Weights of a small GPT-style language model, trained from scratch on English Wikipedia.
Size: 9 layers, 1 head of 64, MLP 256 tanh GELU, vocabulary 2048, 0.598M parameters.
Architecture: learned positions, biases, tied embeddings.
Each number is 50 + 15 x the weight over the matrix's rms, rounded and kept within 0 to 99. Layers, rows and columns count from 0.

# layer 3 MLP down, 64x256, rms 0.125, rows 0-63, columns 192-223
80 69 51 40 38 50 52 53 64 62 36 68 47 53 38 42 48 55 48 69 62 35 28 53 32 43 25 64 48 66 45 68
28 30 59 57 55 36 62 23 45 40 47 66 37 43 36 28 12 46 63 27 69 54 25 58 53 57 47 24 43 46 45 57
45 62 77 50 37 64 73 43 33 14 51 41 42 70 44 78 16 46 44 58 59 53 60 56 69 15 44 29 54 41 19 40
31 61 46 49 46 53 67 44 37 26 73 83 53 50 58 54 39 37 70 47 50 81 55 56 30 48 51 46 68 50 52 27
40 33 21 49 58 52 62 56 67 26 26 54 41 63 73 63 39 57 47 70 29 47 37 38 53 59 62 45 13 75 42 61
47 53 57 62 39 60 58 30 75 50 54 54 45 78 58 45 58 42 53 40 42 28 47 32 65 60 14 36 63 51 54 47
30 54 71 73 51 45 54 62 48 37 60 63 40 31 35 28 65 27 73 67 31 64 49 44 40 54 45 84 45 41 58 47
85 36 36 60 69 30 48 74 45 45 57 43 61 35 39 42 80 56 52 61 56 40 46 48 45 43 38 18 55 41 65 56
38 64 64 47 59 60 27 54 52 53 65 55 55 49 76 68 73 88 15 71 54 56 46 62 19 36 49 39 28 82 20 55
69 49 59 24 69 77 53 47 72 41 27 20 32 63 44 64 43 43 25 59 34 33 78 34 48 42 51 62 45 58 42 52
65 55 74 57 69 44 53 69 73 37 56 36 68 67 50 39 52 60 68 53 61 77 70 46 50 40 49 55 40 59 50 13
30 51 54 31 55 58 84 32 51 43 44 49 27 56 67 43 44 56 68 28 59 36 40 69 70 29 49 61 31 19 46 38
83 64 78 72 35 27 46 69 52 62 61 36 47 14 83 62 53 41 50 37 58 44 83 53 41 82 54 36 60 36 16 43
48 54 41 67 65 83 53 76 43 62 64 16 56 36 42 50 63 49 44 28 42 53 45 53 56 92 77 63 52 47 49 47
43 36 51 34 50 40 63 23 64 67 17 50 48 46 88 42 85 42 35 41 20 55 33 60 62 21 34 70 46 68 37 29
21 58 71 51 50 42 38 28 52 48 43 58 33 36 39 28 56 45 37 63 46 35 43 38 42 38 59 38 73 70 66 47
59 43 80 40 48 37 49 41 60 43 70 47 45 20 32 66 68 35 45 17 39 28 64 57 37 28 47 26 62 66 56 54
18 26 52 52 68 26 38 36 63 56 56 57 68 67 54 62 43 63 82 37 36 45 55 68 71 33 55 32 69 19 42 36
33 27 49 55 56 37 60 41 19 62 72 60 34 23 41 42 59 35 79 63 53 59 36 59 53 81 40 57 19 62 39 54
47 29 34 66 56 76 37 41 43 52 63 54 59 48 24 36 66 62 55 29 74 60 10 29 66 45 52 56 52 73 51 47
55 41 45 55 47 53 48 78 54 65 59 60 48 87 62 28 60 47 47 51 34 48 46 53 82 55 26 31 52 48 31 41
57 54 70 30 39 61 38 51 27 74 81 50 51 69 45 59 41 39 39 31 90 18 67 83 41 55 57 54 46 65 57 62
48 53 44 81 50 64 55 53 34 33 31 55 69 47 51 44 53 64 37 43 71 91 71 82 60 73 51 81 48 32 80 26
73 53 46 48 40 49 43 20 27 53 47 38 48 38 49 52 49 67 46 47 33 61 74 43 53 53 25 70 30 47 57 46
38 53 62 66 35 51 46 67 09 48 62 49 45 47 73 74 38 60 51 99 28 58 52 39 60 70 86 45 61 62 61 39
47 54 67 37 60 43 63 73 43 50 56 58 23 70 83 79 60 44 35 58 59 39 04 25 58 24 67 28 69 55 45 52
71 74 76 70 60 57 61 48 45 65 25 75 30 30 10 72 42 51 63 42 27 69 91 55 73 63 70 64 44 56 67 72
68 53 09 37 56 52 40 31 58 33 19 68 58 46 37 47 50 38 43 75 50 53 55 30 61 63 62 62 53 41 49 72
33 33 52 42 40 34 43 38 46 64 49 59 38 41 28 83 21 52 59 22 65 26 43 36 50 55 35 43 46 40 68 55
40 32 66 62 61 92 53 57 60 40 39 39 77 63 38 41 58 71 72 24 59 49 80 22 34 83 14 58 47 62 65 42
44 67 47 33 58 36 57 50 38 58 35 61 53 52 57 37 51 56 59 39 70 40 64 27 64 47 53 67 40 12 43 58
75 74 64 42 68 39 49 60 64 34 68 37 63 20 15 35 32 24 40 44 70 47 28 46 32 55 63 20 54 76 67 51
60 66 29 62 62 52 64 24 45 75 46 44 57 53 75 74 52 63 39 63 38 24 69 35 59 68 48 54 67 59 44 48
61 45 63 46 38 13 48 49 50 65 79 61 38 50 23 44 42 50 53 41 57 85 43 62 40 46 69 46 58 47 51 36
53 37 33 46 48 56 41 32 48 58 51 38 42 40 67 16 67 60 51 44 48 98 51 63 41 53 54 82 68 52 40 55
56 48 48 60 51 49 44 54 42 45 19 17 84 37 12 49 57 60 34 69 60 39 59 84 40 41 55 59 60 30 34 81
48 35 40 41 38 56 43 43 45 44 43 59 54 58 42 22 73 33 38 49 50 72 60 53 53 25 42 61 86 75 43 78
89 46 39 72 15 39 39 45 43 68 44 86 48 69 45 58 52 44 43 57 47 54 41 70 61 41 51 59 86 50 50 53
83 47 56 34 34 67 63 21 61 40 64 53 26 79 47 61 75 56 66 51 62 49 66 47 45 59 84 38 43 52 38 42
56 37 61 48 63 72 64 77 60 56 76 30 35 36 33 68 25 39 50 27 11 51 66 39 36 53 30 58 40 38 45 50
42 42 60 70 64 22 37 60 79 55 62 45 59 48 37 39 59 26 33 36 56 31 58 41 50 47 53 76 42 37 55 48
53 34 69 46 43 37 66 55 49 46 49 34 64 76 44 73 77 40 32 36 54 82 50 32 38 26 31 78 36 87 46 48
51 39 00 30 26 36 59 49 44 37 31 50 42 73 44 32 27 65 48 31 60 27 59 54 25 68 44 20 51 25 64 84
43 70 49 75 28 75 22 72 36 63 77 46 67 55 37 56 67 40 58 45 53 59 47 53 54 75 55 42 47 40 67 38
41 40 40 64 51 35 51 28 55 60 52 51 64 18 58 52 35 58 39 53 96 49 69 51 86 73 54 47 27 22 53 60
40 62 44 38 44 29 58 41 70 32 49 64 54 44 32 30 49 62 51 30 58 51 48 42 55 40 33 45 52 86 52 67
42 80 57 61 46 46 43 64 61 53 43 35 63 51 56 46 42 41 31 35 19 53 65 80 45 43 46 46 46 58 47 48
49 39 34 52 68 78 44 52 36 32 44 47 45 65 51 50 41 43 53 23 32 57 53 48 60 58 54 58 50 52 46 56
54 59 56 48 61 46 56 62 66 56 31 56 52 55 64 72 56 62 49 31 31 60 42 61 47 33 40 43 58 34 63 70
23 55 41 30 61 65 61 48 61 37 73 27 45 35 41 71 54 39 41 56 38 56 53 32 60 39 49 34 46 31 41 54
44 55 68 54 54 55 55 62 50 35 44 53 31 55 91 77 61 69 49 54 40 47 35 64 46 22 40 59 70 46 68 57
70 53 35 39 46 51 32 66 47 60 40 43 19 66 81 46 30 46 42 51 46 54 31 55 23 31 59 54 43 32 26 50
68 60 34 57 45 30 68 67 44 59 23 60 65 47 47 58 45 55 29 75 47 48 70 43 73 70 93 56 67 38 58 50
57 60 32 34 49 63 40 38 48 52 55 40 62 17 55 47 48 55 56 77 57 33 48 53 49 48 44 12 39 28 40 59
36 40 49 36 58 36 78 70 63 41 67 31 64 52 30 40 70 29 38 63 70 44 40 30 61 62 31 27 57 54 37 25
60 41 43 50 59 48 09 40 51 57 37 51 60 44 49 33 28 53 53 82 37 63 46 45 41 71 57 59 49 47 38 57
80 62 34 38 26 44 79 30 50 68 54 49 39 63 61 28 46 47 49 65 56 57 35 33 63 79 67 59 53 60 64 38
35 41 44 49 47 37 34 69 55 50 75 45 71 57 57 29 40 44 61 38 53 15 50 72 54 44 54 68 15 30 48 28
24 37 58 41 63 67 44 50 57 73 20 39 55 63 73 42 48 39 34 49 42 42 66 49 72 22 52 55 44 59 54 64
40 58 84 44 40 42 23 55 39 47 38 57 62 47 46 37 30 51 83 48 62 59 23 84 32 39 54 42 60 58 66 21
60 30 49 47 29 63 59 54 35 53 44 85 48 51 63 57 52 60 58 76 46 19 46 54 19 58 60 40 35 60 48 44
41 96 33 55 40 58 11 50 53 91 67 49 47 60 66 47 30 41 74 67 53 23 18 52 36 51 70 54 60 54 64 37
47 65 33 36 51 67 47 64 55 24 52 30 48 57 43 38 35 75 66 54 40 42 44 14 35 45 49 58 57 32 57 42
43 41 28 56 61 49 58 32 28 38 29 66 53 32 77 60 64 55 55 57 54 66 38 63 42 43 50 40 43 60 59 64